{"n_layer": 15, "d_model": 256, "n_head": 4, "n_kv_head": 4, "head_dim": 64, "d_mlp": 1024, "vocab_size": 2048, "activation": "gelu", "norm": "layernorm", "norm_place": "pre", "norm_eps": 1e-06, "positions": "alibi", "qk_norm": true, "attn_scale": 0.125, "bias": "all", "tie_embeddings": true, "parallel_block": false, "extras": ["capped logits"], "init": "normal", "init_std_qkv": 0.0378, "init_std_o": 0.0378, "init_std_up": 0.0378, "init_std_down": 0.0189, "optimizer": "cautious_adamw", "lr": 0.00111, "beta1": 0.95, "beta2": 0.98, "weight_decay": 0.083, "lr_head": 0.0069, "grad_clip": 2.0, "warmup_steps": 305, "schedule": "wsd", "decay_fraction": 0.708, "decay_shape": "linear", "final_lr_fraction": 0.0, "batch_tokens": 32768, "seq_len": 1024, "doc_mask": true, "train_tokens": 315300000, "steps": 9623, "dataset": "wikipedia_en"}
Each number is 128 + 24 x the weight over its row's rms, rounded and kept within 0 to 255. Layers, rows and columns count from 0. Numbers have three digits each. The size before them is the row's rms in percent of the matrix's.

# layer 7 MLP down (transposed), 1024x256, rms 0.0656, rows 622-676, columns 128-255
099:090158129119151144135146127093145141168078155144134135143073126164119144144138085115166136168119151133166141156118121130143150071119122157130156122159103135142115166129146073121098188121078111101106136102141149151134129156103116139080110133116117114122130122164124166126141119124093135137101093103133076078119121133114129130145125101140160118114129119156126092160126137099126094097121
092:134124108092120114102114084114139164153103130132090120156163164084113119139121117111112101120169158115116100147117146166133143112121114142148128130131163128134152148133125158077147152129128126162130173135127154135132126156110083121111162163094127148121155094151112124169137152135102131122141170092123104122143143091103131110143141091118083144098127128164176145131075112113134124141074
100:160172120105161097116161145123109129114152128104082151157082119118132102149141096147125138168098126156135103127123109118145130137154130147172146142113114149141132134126118168132144122142133104116192116082150139131142075093109109133143149124100157136110129149137096128104146082141109123124169084105131110095147133134118179154132086130135126120162156142081135137202130118118075104088142
103:163130144125125134119137144074163129143134092114125114142134157179100123155108111143127116153086153134113145154107122093121117104128144115110132095163113112128123155085151096123142127148133108108187115080131124165132175149138119146083128132120129163129136144145119158133111058152083112100186123140137170132151160149093110133108093186126143118083124099125098137140147164135078107150112
088:153138132123107150163075116117106140087139155116140111115085072160100137069121168122086149125162128077145117154139154124135096171127155147158126110160146156104117126163098159133121138131097111154129162146110115164123147142117108124117124092124148109113117092118139157100125134092117102101126120130108107127092134118153109167100116108135121104175127136126143171118117105153134169139100
111:124147152150099089135138118115149095127166117117150129125149134126144160122171137119100128160173128144119077155114190169116169171135070157156121146089068114151148146179095116136115153107165121146143101109123126171107125135102142098117134089117105140132143158133125148149085107114146128141119092117152124089095168125129145115177109107109124101141164162113089146154112124130137118130109
088:139122147100115118097152111191099122111101144126157104082114081172097134142109105151151133121097125083104161114161130122150134144159132171120126141129141077123120144098091123113107140158141178122104133139130096133136142126106091110123138123124088141116131117106145155116159108157133129103143152164157165161123138160098121115090110170110118109066123062135134154150148146134142112106159
102:144150088121174083147142117132106146107105123074147157131128145147155134108089129152167124115115120101144175154146105105114111113144118128117097137149107135145107109161133130132072125129116143108126145143109155142120159160109120159147118153122123114127102096143097115084165146091084118118128157151108109133108154145104109098113164143137119145126136104150124105158171155099100122111101
107:097133177138108119106189140117157104121177087136125077126124087157134139152105139135148102167088115180128103114133080089134121137131155159138143097150127149091144145117149131126147129100146096110110170107160095186144127136104122119143133111126086140121172135097127113130144127101130141136112072102126116148116150143150097098168135115067124115104117127129107141107115134081144135132147
092:103093099098129127127132101144136136129125125146149153123138153123110145133135094133139122140146124155122128125159162116103134119131143169086087123143111128109100119169137131139187153148087159123142147136125160136126099140072121123160064177101164158109132158129120110140122140123089113137138135184125143083168116130088088056135152111101150107142107163132107131131119159111114161110131
094:129125070108124106128120119152115149122132122120103102151143128090104151152138149140136110127173126117123120138139086105118131134128141189119166128141178131148087128135109142097118120152115114142123105159100128136166134136121137115128133134133147146143111144168091115097149137143171136113119074173131118191126116124174111120118094136109119133103140093069084133133106086113126085138124
097:138088116146135125114153151119152105120147129120115155092096193120134115140111163121076077144125142079120175109124109136105102116125140157164137120119144174139131127137104117132110138176141141085144152135103142170112167131127132128146142095151126111138152120101102114149151095113117102122168158109123140138107116126189164119157128124129103079166102126085117140134114152150111142153101
107:068170126161156133124111161084101068181122133079108119138153174120142150148136107080124081149131148096149108075132143110165137154164111141118109167122113126103096115085144108135172137149114163143108112098103161047134131133115110134163109129110142135140106138147114110127149065168146121145142112169140166155133102171118131141155124085111146121149164140084096116167150126158134121158127
096:118143163140087166137146129157137125101106143144104161124155173117144120096130146152145135112120126112132131102155130119157135144113153112131180125103117139142139102130135120172118117118104097115107127124154126138166095161106155134136116105120127140113188103063115142142157108097129129111111134112112145103087146112091104132108156115135131083129131158086143143092180125098134123112146
081:140123130105108121111117167160141121088105144118132139149140119116173086109107204112138159102140137137186130157137157091153109121121095141128117126131126107158129133138123135111151142129119146132117168126159161115168163094094149114099173093088105126097120160135138131132137059161097125122134148151103101136153120145117149111112134142113093143165163125150123098148114136127124203132123
100:156114107116112136133134136182128101114176131106136127100090149128129140119113134129117121143107120152103126148140115158131141159159140092184118104133140134131142114111128128147165130125112120167169088130122103090117099173137109139134129129134141168136138136151164147144122140147092124107150136123123110146093147114140067119139141070127089100107141133116081131130121099142123117149127
095:120144133123094134179141116105165118131132149118147105081138130127107138162154135128146119147095147135109110146116151161086124082118156132126121076134122152155171137160114145114167143115160116179121094102153118126109108111137147098127110125116152143106156115140098130139127145115057150116078188134148113107114148129119119092196129168153087142129129165105126176110119103112133125135128
091:157111129113113119102107134121144146127120108105087102161088111079145128143114126129133111146142123143118129133140121199118156144160151132140121107135167162100144121094116129158127154124139114131087151117113131109147159153104098119100108143126105159150123110147158154094138255120087146100135172125156149137141131117128147157119112136095113065118117096099113152090131092104164145113136
086:125083107124117173134155119145116148128089144153106092140160124132152118108057112116139120159110162102110139151136115144133128136120093116120112124118117128150171133129128101150144138142110136124113107145144076099160135136111137116152073133128144157077128154176099100127137221140162136129136093126109129122110076177128135089149125135123154144152158139093132145144134117152126114095104
096:118132115127137141139124096127104175117156160112141099120126072131125142083177157139125165100123124111110131127131144147124144126127136082113120169110150082139148122137107167086152130122138117121093145112099137108128139140162106150142120102122144152134138126110153148141105110138197131154151134144116139143157106133131111068084156129114148168131169131128091111123163133105127167118131
094:130121110103134139113159135147146131140088167124136125088127164177127141077118151109158103113126143137129130143150084141118128090118141150204167134130141182132110173133123108117130119101150112135147126106176132114133153067121137152144182173121084144094100138148133093164134133113089095086146167084078135088092129126121103092154121130151159121133085111105138155085104110131129170116110
095:156106131163075112141125103093169114109142147142146136101133118141163147099106172140119136124114126150167108160119169132137145142130128129132126124168146139142129133123125153140098103153091145137130136140141139102130155135136120114137137104130132124125148134122137154107164145131131124094123095119100135115132081123109138099119119106121105108134110092106139115119128136171104150128133
099:097116121157148090115126165134124085103151114109074164186161160139118147137156129114104138093133127116130147101120168087178145140095116117091104131106087139137089105131139108121140142136113169098098119097147127155168107161130130134137169109157123169095093153116075110146097103155079158111145135150112131118127135094128114100154159122113167098128104168126114140087118143132142172102160
084:088107092106145117132131161122147107123158152144134119136145141189161104156098155128116132127128121174130106114144113133175123140169128144127127158126124174123150139179145096129067148146159117134121131177078127137096139136122142108115153108125096102132115138145097142103119147128127132134122101113108107142158145117113120119078141139070155148149102127117137067147125121082151162141138
101:130136113114122124144144125148134091097139112100111126117138152121177084124123115117106143163117153138164174087102140099129112132112091146113156147142158127125153178111115109138170093105086140097131144112150137087117127147135136122098099114149087164123130145154097125119133101112100104105146125098104161160154106122127133131085135147131196140135160075155131146151138097126139162119106
088:110176096143120182110114102080114123081143120106134160126141104098171136141124087117174162133119115108113125114164139183142124120120138093106165158118138115112138137113119108136111079136170131172136110138133123149130077161143114124157115127171087184121124122123159100115086131146152094133119120157115088107132138135100110121136154131097109091137134110112142123103132165119120166123162
105:142136126133138108103188148109106117155142160082124144122092133139100129130116131152077138140136162142150089105152123081099129131121111135124127128110140108095158119131130151121115137148164121131137117108101137092160114129102134157116137148093093081113118126152086154126124036127076119094148124139092110133172119118129151142141119128125135101160132112126144126125099134136122138136170
110:146163139151167098103163130111071171115134112148126151118115083124152129117175174103116114122114180165136101159142098122167120152108165117133107140157116101126164146118112125116135112106136133129083190175137100123126167127175145119124107129135148112099134124111106113122120086122159144106130150116131087127142122099130091122121124095109169123102107142154115153140181121109100120149113
101:116124109147133134125119153096150116131132129123140129157156155138112162108121111182155147132159151140125115106141051153152102105145094074108075109162158110137111100104166091142151162096124134129139139102129135144125133148160111134143115151116100135126131124126115145084139158147165152144117145077111129148133143178127124127200113123139168134156109107128159121144108158098138131142114
115:108132154133133116088079132167166096139126142131137178136134118121168124106084141174094149151132125106121102154116142126130137124131111114138113097095146114145126074140135122150154108092131117095081112107132146143110140133112138121108154117105097057140075125149110124117104100132128122177115108082132113138097124162180116109164123110152141145117171141149086090151136147157152120117151
088:122113130073130140127150085159135110103146114140108128150119084092151125126132125112122130160158123109137135134115126134077140122118097148107138132155101141115116137119075104164165154126159111122168132173130139079106141114132105127135141148117089172131158109107083174172118135146144144129158068126119169102169145161160177133146115135116124129083135136173133096118134104110112050154111
113:115141138115135121154160148127132132164098130103090102091114092098121140154112147167127146109086130142085092120140116131125107140124098170131129145136125095110134130114140142086127142137142137109154142104145129090071179144093088160146126091141130134165198111116160145131148098109124116134131116137115130086163150121140124132113125135150143107105116131175160120127120095142131133121158
101:145148097147115144176074144076104143118106135151117156157091123180144127113093157096131129129099126153159115114164114086166112062161150123117107130116140149092149100123143136107131106104148113157108148118115146128109153131100089181098145143147132149140150160134096164171142107172120165145102112180086165110120133122081107140142126123143146160129122156142103142124142082085131120108161
087:141133130110141118103127132143133153144083061116145146125151122106131141114142110114097130073113137150138103158095137127114098171154101167112128105138117135155186162134135116139115126186119072135142160150130109144127155113126168136154118120137111114137111096163096163147127127145154161129125117115125112081118162085103088145123099122110150077139123111124121107139147113157127109099135
087:110180136097135092129135139149165125095122130137133179165139103116113121142098129123138141111096110140106147103140084107126115132112060116117133135100142115130163117164155106108149148123124082152148120175171120140151150105127153151112097103144129120132110163096136146128112125137151099098109157117109097093156139131117144126158105182132145128100137134173127133113118150101126171154185
101:132099159151108140092081171124157146093106118168119099143085109116112157113125134156123123138162139126140107149125110182125135105122129109122109130123129144104099158179111138126131079099155123118106102139129156163148118102124141141137126089170109085110164151147128155129127251126064142071132123112137139136154149139110131146113093159154137140134111120119145124123152094123143122110104
099:142147163166102167099141171095144182114119117091122139157142104115140089077165083119140175149077080136179144118137166105153101132125145106126140104156164123124133100108151117126124141113131167100147122118137093179084128143086151106091160143132158141148098104150141141122158085129098094181109122147104116090143126109123125131076174131122148156110105117112124098138106151154142118136098
087:148130167126123128097068138119124121123099172099132129126146165096121133159154092116097127158148129149129103126136144118138124108170152130156102117119126106132111098095132150136117162133094094104142128127104154125119153128097106147120128120141079164131115118092097155130158088127138143143095120119142105082126124197161106150107119135142126142154097088152124122149127103121091190129147
108:133141132130125143103089149138130101140088126155089111134115157108112096150156120144130153178114109180129146132061092119149084126113131126116146129127127126138102152090178140150141106139183099102180122112117104087152144125165163111137159131158105132108147131112109131098145106177126125150151151092138132110143103168120143126119125149143126103146082073119115144107147147114148119146083
104:168142119126094170138107128140163135120119138107112089158090140143118100128088148119111124147135137147134101126129165074163100167115105137157085186142116113113129150110156117130093110159151104126108117101163104125153109124169100165127136127121082119099142167146147120131128066135134108148130109133132123146120162137133129138137155117134122121167151113129111106145135115133108146127131
111:111138126140147086126120127131096193134123170148097180134144100159114148138110105087147100116075125121130096122150128142093136153124132092141129120138136120125137171115099191113120084124118156124123081135148147055149106155129103115131106150136146147131124109123113088177105096160116092090188098123136128110135111072105105162108173106126160123154131133112162056104152122082107143135168
103:130148148081137172143158119115097168150125116128123111144069134127152125134163138146105137106108167111106099105129174098124121125170126122133112130100110127104147154100125121073126153161123104151140151152097124140109126121131153108113138134133112158130177106164171096101130135103138137149123173109147092097123161132137171138117139096146115132149108147154119087101130104146160153119146
095:145090090120126171169089102175153083160097124115157135165155131121136084115133119164147121141127134154121141134165141166102149103103127157120126150194129125152143146142137144159111133088150129116157093123117101154138122142115101173133106141147135102117134117142153137121120151150119145119135117134132107091117137070168135137124106102159117139090122121100101135175120143116113135137124
098:106132109139185192141153149079124148096169154176100133111134135119131127142160144097137117117120110147113100128091098151134137154111104116102142140133108112116145081129137176083120087169135125161129182157117108098154175099118119116140161141129086129122138090151140182104122094154134154112125154146149150161108145087133123175114093152124127110142130131123178180088131112125135096126141
103:116131106143155146138122073143079140108162108142101110160140116111165094101141148102109099163150100132138081118111116079159126140107124194117103090162132143140152161086097124138148132090155111129114139078134166109122174086145110092115110106109118134112130115151122140134114083172151132130145136121167126138156149119105124100115089177100161097177116176092128158158092126168126181096148
086:163133113097126128142106094156134140134128139104135101116147131122130134136123116140117125149111136116123158095117110131133116112117123125131112138131143090168130149114129151114158135155118117118114158161124110186114127130121124086094090138102134141120132146095134154117118231125116161089117125140162150102120153109122085081147161168113128081117175102133177144147100087140159119132158
087:084154094129150141113150124110132120160103124084120139099132168129104130159172146132140111121144119123145133112166105146145122193124105133083150078152161135115110142146092088125134172122120160130123125115126149122125165089117135132145143150102119133119149099095084163140126128130135102087137128153112121121150097159150164128141115157151125176187143138112126164128114107107120127141152
095:100126157122158110107103158158130120134126142096128125112145125101114088153121096088111141118139104170136139162167128168119102155100110105114139140134086103125121089153137142121098107123160126145119129105135152114128113131114155151172125085113138141125108141118101155118153113154144134100134104148103151153138105128116170167124147125127133156157140113120123177134154062112150119121125
106:073121121152112120120161120089100167138170125149168160134119091122154119161110158117131182125161119134111123096137111128122130163109113096135101127155140120112122193114128120150122128084147119143092137114115174119142180161163092125115125164148183119128175083137076114148119111145180123155143134118112135090155113129162118123081129131118121105123099112126150136155153123102107142134140
099:120105145080124125146117142105100147149093121090083091121142109147106110149120126114111107123139112127164098146136149106132137144147145157122112177150143119177118146096136153135143111139149144096122132151076117141115109138100081108080127154183113108146147117149127132113127066105133152146157160112196119159104114147113133092117083070134137144146110104137155148107091126106153171094130
123:101096152143106145145142118163155117156144108144103144152167140125097147155104111102153168110133155148120131138134149115108154107136138146144165118116123144079155093117150106127116108172107109070123167111112151129111129139136149141127154141141103135147139088097073128131109138164101157145099111085116086111128139138139137114149160106104107072152152135134150129192112149120133106136108
099:149116153136197115137144114124107129095144155141149134162167148115127138137129122112134148120098086121112130127096156105117133110141097148093070122119150113141141120127133094161114074126126176140128160119160185092138142139146137153084137125119147179126110141079091125127118092147150128146108161115116059109134100156144122143136161148139116132142152126149142116137136155124096128140149
092:128097132112108081131085174128165138152146141161116150122175133106126132138087099132122132060111092153137139134139086087106134136125075140108141131144128064087155143160123154129116135099109136135131137151121165132146155141192163122082108155134097084130127099148137078120156205128106134137125136108119108157107196109153100115149139156103121130114138151111131165098107131111121167138124
120:135100137153155169106092129119170166116106116147088130115134109126127100160162140140101121093120114106132084171174117095105167126141131157102101145093123119119118132118131132150113162111100075127102129118148123127143126136108116155098160164127139144127112138144142121131095100123077121126142122134090126122127096120131157118140122113131144151173149149078099162135125147185089148118163
099:131125125093179155131144117090118139114125183053086115125105152093135153141134137150145072103088116117127096094120144166139136166174125124145135112096119085111131147126148133139121095189138107167108137102130147151130127120137079114154157150151121124106141131099144102142074121122157136136128128099112112110149152144126092105163134107099098140154125117139154117115110117135093125098099
# layer 7 MLP up, 1024x256, rms 0.0719, rows 623-676, columns 128-255
094:101156153125094171139084122120138117149144114162104145136125101115121137105117126150127146180139143143087145131123102128098191154146143163160092103146095119132127111121109101113139106174145174088102106081119127151160147127156144106124106128114119147146073114134128116126116113128134131112142108136114085102152041148137119130116142170109182145139117157120101127105132124110136160117152
101:105102126157120135094187160162090145114111085129093118117150096161138065125116118092089134145158137110098151106116142112155102100107122134131095092129142139131164126113150136126141125142138163100127142139123136116119143149125123088129081124103157124139100129175144117136108125105076114163145116144113174153081138077155097122141100097145099158089130131167131135117112145126137134159130
099:134153144164127103082151118156109118150109108099130104106131101112142145177101103115152126094172129090125129078146171093126145114123110125153083145111177132112182107167102154132124150161091127154048098141127131161116162131090125114115118073093136108116094132144169155096169128104113157142109112142126120132108115125137112124162111126171158156094127147116070115146131112152112105131137
091:109106141146121112094145132126155158161136100126131126113131150097132075132144085126167080109121121163104142131125159105215148078102142173154105135125122120141147129132124104123135090109137099101101094103114130129122142149092132141103145156126079097132158117108142092143152120131130189136125110142122084156096102160114130148152096153110165174121139118156109131146122116171108130117116
104:118135100114094094114119120181158141112120137142116138102147148126112109135153136148134139131140130100131159124061140117094175135135137133113071187163112080112171119129127161138101156143115153131107183140117129147128131129109127134144103092089122117132127151157154169129090098120138139180125121084138125118148110123131154129117121117145101116105121118116137079151121142165151135105118
093:132154119169180124150114141112108172149153106155125109143120136113145145162149116162096079149143116130118136132122154095134155140089134134104138104161111200116141096094126141136156135140123108136080107132129168147132127112109107174141110115149175088127115125159129140123101116161096120104144108085118118114127086096134177133127131115154122091118161125150126117135086129129143148160119
103:139129131133093091135169110104101161138174161141138156112121127116176129123109149107143134108127083092161130114094151145104144132109118176140105129157079118139148132118125138178139145139079154098159077103133117145125128150091112085137089139113126150130111098108091138172138103092112113131158108174140155160084123181095113137126155087124157105131103116089110122112138154104107111155129
098:087128178142100169109140139135133127162138161094106110118146185124147127126113136157108093115136116138115130120118118101149153153162137095139126123166117125124121085100147133116153159167157128101086106100149141105113142104115110118170114093086134156136116099180109130115146118121090154131153101114144123121093162088167086154131127132109081103144105144131106144094144174107123159150120
094:134141195167107184136153133148133144085112111134116146074133122136116070121077106137196125172116125141096106176140105154128152133142119116134103111141126144118112116147131152147095094137157121111125154116094153093127100146105165164120168123107105124200158067065099122109180093146132176109134110128128154114114131111145136121129133137152140165104119152122126112105127151132137106163108
098:115153141128107099151136182139140138131137098114119053106134131144087090092103124127123118176085114095159092094122137126151138155101149074144094113147142090083161134119110119144150145130173163163177081122156098099142082095102093108144159136142122097135146112104128161102103115144165131154115112115112141123143133115142123142127114134127115158147136141107123144129146178118160102133125
104:131131118131080140131122137151179106100155107124146115112109114155088089102112093152132156096148125141139131135136153142109107096136105128151071153155154089113159081107118125163132093151127143125147136125117086086134133143080178148161143159113131118112138148122172191194131106112100139166105128106143110119173141124134149157123120078123136120173101160096119164157117177124146145105126
099:109136105130150128143119087116167141164120088110104182122122150143131148101133078109111089127123088135163127127152132122089147097147106129121126120102070110123138141111131120153107094146150109117101105095103128134130116115096132160082146150113108093147091140149144170137111127120166107116136117169130137100086099129121080152183161126139159097163114130135099111074151134127119112119129
100:108112129118082135139138123108133145155128125139112096124122105133139097150099076102110111133146101115156116127112132116109113135158128129127122132125149107133145168133151080115116182138144180135143142162130079180089152096143124158133154134109179124104093116199161164093105111133150103092105122121156162160120100095131128121127095147148104107137081095154056147105138131130105130112149
084:130108138134093126117146100103160161188113119135109147130069098133176163138125113121156096121135132127119115132099103107076126084135101128135108132131104158141167117137111112094096116172103145150093108112112126124133109114106128104143099131154167122156128154124122122134069125108147129108144124122129140140113137089161118149127167110162141126144113128114123168098129107155146145136137
096:106110153140122086110130146085086141117137153162165102132121105165161124120140119167107133117100106097136115082107176153145109123141172118166109140124135133101123086154153145171108132140116152117135143123122073160108143122114083154139150155148139099126139102138149118179167114139158136160114120104107146131134109123087121129123123126150148193094107159146139102131124149110122129105090
095:154114129149126143135094127114113106109141159108113166150116147135080135100108128154132111112100128118107153127111165112126138129072144125119132145115113121136139114171099132114155127168117170150144176158139130131156119109127064147154174157127133108145132114079162114132121097134134057172138084132149107140123119110138115133155129150099167128126136091128169105139134175110104135139100
098:164120190126100130133170141121168125128102093132094098166082158161109079143116139128176153136141128109137158102099144150133128113101129136142091120169131124123148131134127083133175130129124148130084144113140136123148096144141094080143102100149148108153115116155112146175109120139133138109089128109156138131142103132138111154115106087096138141132134111100110119132105115129142127133145
092:118096134138129116107122142110101108166163105129134089119121162095161121095141140168164166128130103126134128131099127149089153101158130120108105130098151139125156089126104157126118115116116157173141125103111134129134107122122122175172157143077118097177078121137125133119115133175128148139093135159125147130155160102139128156146166138167114094124097125124116141110121139087116135132103
100:132104126132130080123165118119136127151141066155109145137080156141115120133154104140131145149117083156116105106136125090132139134151159102171127126160101181104149112174109111091068145118160155106124148099156117167135165130099137130122134126111126111120099165164121147136139129111111181123110133186133144131104099136152112176134121155129147113136117187108118125091138125089113119141092
092:112182131113138106142132131115122137121170161106096172146131130122141132155112124150116137136140110143147100095120108140171118159132150103124133152124128129141106108129121114097108117134157117113128125161113079137108158119107119159129112097102136082174173124128138145144076105188164132141096093151190145126136111190130149075145133135143116114139143146128117155161127104094130094098122
100:100081146161116123127105123121137134194166153117158140114134107099141071126120135129122119157154158120150116144125197118113121150175103148132113093103153146100112081125124133175096089144122152164138097104090102148119081143108134114139113135145109117117122110158134160104153126122144158147152104103115157137094129097096174175131161127112158137142063139108123137131144134110126096124127
100:152169136151110128125147107165121151117115121175118074125126127135108088068150100121145112138117125113103115137114113125124099074151110140154127090108117139132118134059129145122078094138165134099165127132128124105173185119166139115140128121122170085128142120100129121139099103120159139143137101141135139091122130114127170117112175162137135135133109122165084139125145115126140093133097
088:118111141129096135097105116154103147120146097150133121118101136143102163117164112127161086110160098101164139113121162068099115137083139134161135095113154098157086145150127155121164086136076147124164097083194165145169114098128111123132106141149154104142179096073162100145127140158129117103123121131146123149110116184132107093159078154127122142127133105135090146149131131128120109130127
104:074118123146139099112104104117133192139080105184143123138126141144101132137114092142142157104146102153172185134150118128105125133086128140097083175120118126125163124123121136097117104173142140130130074092174125108169127108139110143165142114142118089112138136166136175126111100150140134111102111098121127138150089110110131105138131103139107127103145141137140104098109151120108129101101
095:123104132124088089106118131130138114154149117150137104099113172133126125102130134148116132116171101117165129177119146151132145125113108151131097103197132128149161107117098107134092145115151144122098129071104143146154143118137100125138127142108164141070082128149120125139157118115120183098153113115130151154133140121129129147129134132162130168125094098144150141146112139145099143106111
101:155146157131164140097133130134132166133172116153106128085097115144143105103121098165143104136095160094142168170104098147110110175147134133133129084137116145102127084090127103078134098135107154111091121115110120111127147131120131101137109163138123093105144143152100132135091110132133146125135109183108135119098102156128167143152166132114124109111104162081128132108151138154131108138093
103:106092108147101097085142126121146150132139135165104170120107111134114111164109122118167124147119117115149098118123124117154150139111164149130128128103131126109144120142104103078113117177112145125128145154092114120155153105146150148146111132114130163067123127103121131143089117110093117132115088125143169128161108145135168152130099100101101140102136086158099125148192154087107117139075
104:064131136149135121128151133120097122144126047097134100098114102127152101145164118158088163093163113113164175114126138102156133068163149093123131125117135159100148163118094153146121116139127120113119064116125105146147179134122136146135127133124128129087097112100137133174144128143125142166106081127121117141164120134094127156138162120122128163164135150123127138153132143090124114123125
110:123138098145132168105124125125143124156149097141152133123119141123153153148155136183108090141148140108159140147104144102118140109143083173115106149183139116111163109113097115148139165155101139104148136144112138171148147134117133146120114077139171137113096132127176098145134110131120099138140111147135082127132083110090153158125116128181080111116131085106122138155154134147130156135104
090:143173115149121144090115117094145143140091144110139184106114102133107074093117126125109099122143131135083137081120067141114142094160132143105140126110165147119141118168122095129120107165171154129121114073156118118129146142118100125129121089126156163125117089126176095179143090127095088130141131132143128086106105101141115093119128108093133212162098101126108102101116122167159095110154
107:121146127146157076141083096160104107119178083132126138132137115136129151102110128149093130139113092164129123134135145106145134091177138117114112114131154175126119124116132150161135125122119134115163128148125118157109130143121079179120153129118159118138116125112121181129128093156136151137095125151148137120135147171133149172141135129108131092150093128132114100111171152093117111175107
101:098120131165116168137128118159143096129090074127104078126118123148102145113140084122116157132132135119105086119115131132130132099097175089126100154155113152140166119117129125116152096142169103102143101146159105109175113115089088162122135150126136113130166115105101124121084113120139123146170103118182129123127125162096156139133149109155129113080135095183134116109132125133148130146097
091:103127101137156155133135110157087092093157172129143147140139136127115101138126099140125114147151134122132162146083139142111137106162119098129075155155143070125120099092159136168139107113090144161109121095114145116127133109117154136117112104164132116122150111140144106126147106138144093115097119144162116127126120143140118128126117119118120195128094116093131115099142106074113163147116
088:139102117145137141111094097141093163133142126122102146130108163143107139105086134122118123110118144153112100149141131127126164140165105155142111105123150162083126100162100131130080111117156109127114166085164142109162112129151129123071187133102110109135145145127117108129162137129140141140100105123157156134070146121163106125123146077160173151118140104109169130083126125108130066106096
102:149112134130144123145135163176126129126139119135135169100099125121090098116123113139144147120169107134103142153099155129118121125174110130114127124152167153128171074160104092161110075111161163165115149089113162139141117094159150132096111143103123139149122142120124141158122113128145100122129100130113115137111146121137114152160131104092124135190117134153156134096129125102141136116109
099:086165165111160101120120128132083114152111114121094157087144156135126120169139129130144137167118109132111085110087145148129122157107131132111121123119095121119156127143119129128100096138138139135134100105131156141174171131157111172106129155122134092146118128155187123132160120149149137106099132161136142145154077139120148130131158118165141156115141154137073157166136143155094064137098
091:120125107138122160141146112141123202142115106106146126110155154124105094139085117127099123082138126101143169136126154103091148150090100167130085129097122140133140094149127108147107097199117134136148121088159130125133136149130168111098131126169132144177153142068150165131093120116133133178104112137140136148119118132116149088114140126182158130136136120113116113108124164169144110111096
103:141136143169149179111153096151098129139136127155124174114106134129116122132160130149149116149167138104102108147077120133079165135141142113162111086112120112114132149088135080108086121144120138110125151155133112130142128078149142141148117093113125114121086131089134182157117122119192118129126132108158155147098132124142138116147170112121132098103146170106125124157140100115111144119093
100:123143095114129098091115143155115160097136096124112124113115159132150157116144114130174144103146104149160170112104112081135117137136146111137128128096114141152133116146107147117133137154115114108111140102140114176138173109112090122168101156112138105144151151157117109128091116098117135142105103104151177140098115101171128128134102125146149087130158066118146103097159134130098160166095
104:145141152138179120165147100111152189106148104172091117108082159152134101102092122124155137117113130146184108144099149129121089127081114179117128124126135142098163140114145146087117095099129129116090162120143140171148133085110152117117115118113142080111127124151131134139140099111125130173138092123127182138111148124154147140145148089136097153138142117128143153132109121139129136101070
104:167142136157141161067129114176132116099103119121136145089107166121143096151094107169136138106108140184128108150123166101169118125170109141166147130139124133109153112161141127157083105132159113144109093094121129126114137130113113128134157150114138121125083116140117133151133117127167176157101110114182162120109134116147128155128190099115159125171134142166117137150121170141169104119086
097:100138105142189159155113124111094118111126119116122139081154168146106116119131081122144163113128113137090136155101162139117125118103109152164105118103101146152119099140114126157136117174119177129151129159149139122118086144134160102193097124127115125117149127136117105105115111131146164096164101121125162139156138124121136163126106126153130130128110154149114134124125140102161126150108
096:146136093139143119123151088117144139137101113127153163103088133181135113129131123147113148166108132107148089141123115100132114127136165132147122126182156143106142118174147086130139140103124127130098106128131121152162139122154158136098125105132133111101113163122127160180118136104129144169121129128131120101068139129087179121132157124128101123103127098095102084114167102089076112123073
103:114121129160095157133162089129106133164148137125093152117132163120135105092088133112141163152110108119125146146136136138104109132124133149142087140150158165119154135181121080137131119138115134128117173148084142136159107095175153109143149113164155095117095085090157087117133104145159128132144118180127178150125176131149104152135138142147129175132097062143090143136105126121101094112128
092:134139171108131141130104167115089133160153121129077156157078097142156159147117154164146112170146119096123127108106130118116173120134138112111140087136124101106118117090130152110126110132095125129126085086115131101123090144105129109107137133112145121131167146120143124119151140100117085098113118148112132134127116191138134149122095078091126117124093164159092135127153186125106130125097
091:129117165115117087108118108108140117144113147127080148122095141122148127145122117140153156105101117138148108162107130060070167104147169192112114154129120125150158121126147144113137089125107114138106110141116123143140106143116143124119106123142128127120078144185136132166105127128124165187091099136144125135149162110122123140126194146113126143129108144146140105096137154161138140087140
090:128110152122100149132164150151121128133123137134124161161113153123089120133121130137130091139127097130131166099120131100118136088110158187167094136133148110153119131133107108102088153168100148148112117123135128142180150112118101112170144085172109155138107118109145123141121120122154154104089119110168076110114106128142119125152115120128155106083142129133118134066138131161142161140122
102:123140160142137149147143139115140156116102104102094126118132165128102091123100110147139108093125154171109124170124108098093150105150102137120104166176141074154136117158108129129144124116129146128118119097192115114160110126121111139166138109089126124096147139154125165093114112126163126139095107114161108112145136138130128112130111163112061160150125137135137167137111163111099177103119
101:125137167130101137086134126117172157139164162147114158098092121127136133110136145105174151094124087120109139143113128114146122134138131142183104154154120117133139101128135104149121130115138120141076134125099093135127091130051130116183140138147140134115167100141126082151145121154106095153115113098114174152181070158163125141153128134161173107121107107080118137146163116137145141121139
115:140154161141098091113116160131121123121163098131093119107137113158135118138116137135144143119090091169108146088128103087106120126088140082119073093136131103114124163118129101111114121144094197121140156130129078118110162164092080128118140130140153077124099129132150156137159097089114184144111142137128116133147149094114137137141127138107153129099135147135119149144140114099134104120120
098:139144154145144133111104137145089157185122060176085149084154123095151178097129113146113148148146138085094160098120136108137123121108133152136095148130109107136157111132128130112116121135090107141092089170111104135133108120147166100094111110119162143117069122133149106167131118102129116161113116104122145159099113121096080119130141139138191123136132068099112165097127145129120123156104
096:081150115137126123120092095139145120116099136082107113116106090149163120117112147120127115129152112159141123113099130110117175091154169113105101095171083111125189111125164165167142168126126132113091092112130093163154126095111150145150151099120134158138117141118129121177123120130166127140118107094171137170121113170088155120140095087106124122101128113116133116142129098135126100137118
106:123104115120093130103153103177131145153121112137143145138122142127079117149111118171148129148118131113164151112138131092116132113134162129093101133127147098117179113108071163123139131155095114133128150123077118167109141103088111113149150105111180089131112177124126170178121113112150150166118103099161146112128083142164162121091134141153082152156161117115141089109176088106131140123077
102:180167134131136119129125158119145147120129122150132099082082143143105138146118120134126138129110108126094152141151143149140139150107127142132120129147143128122178145105092123134095124133096143135167092098165118160126150084119121140066139083115135109139097112104126144111121102144084180175159075127149133152096129087131140117144115130151084117106133123165137145150156124161120163096099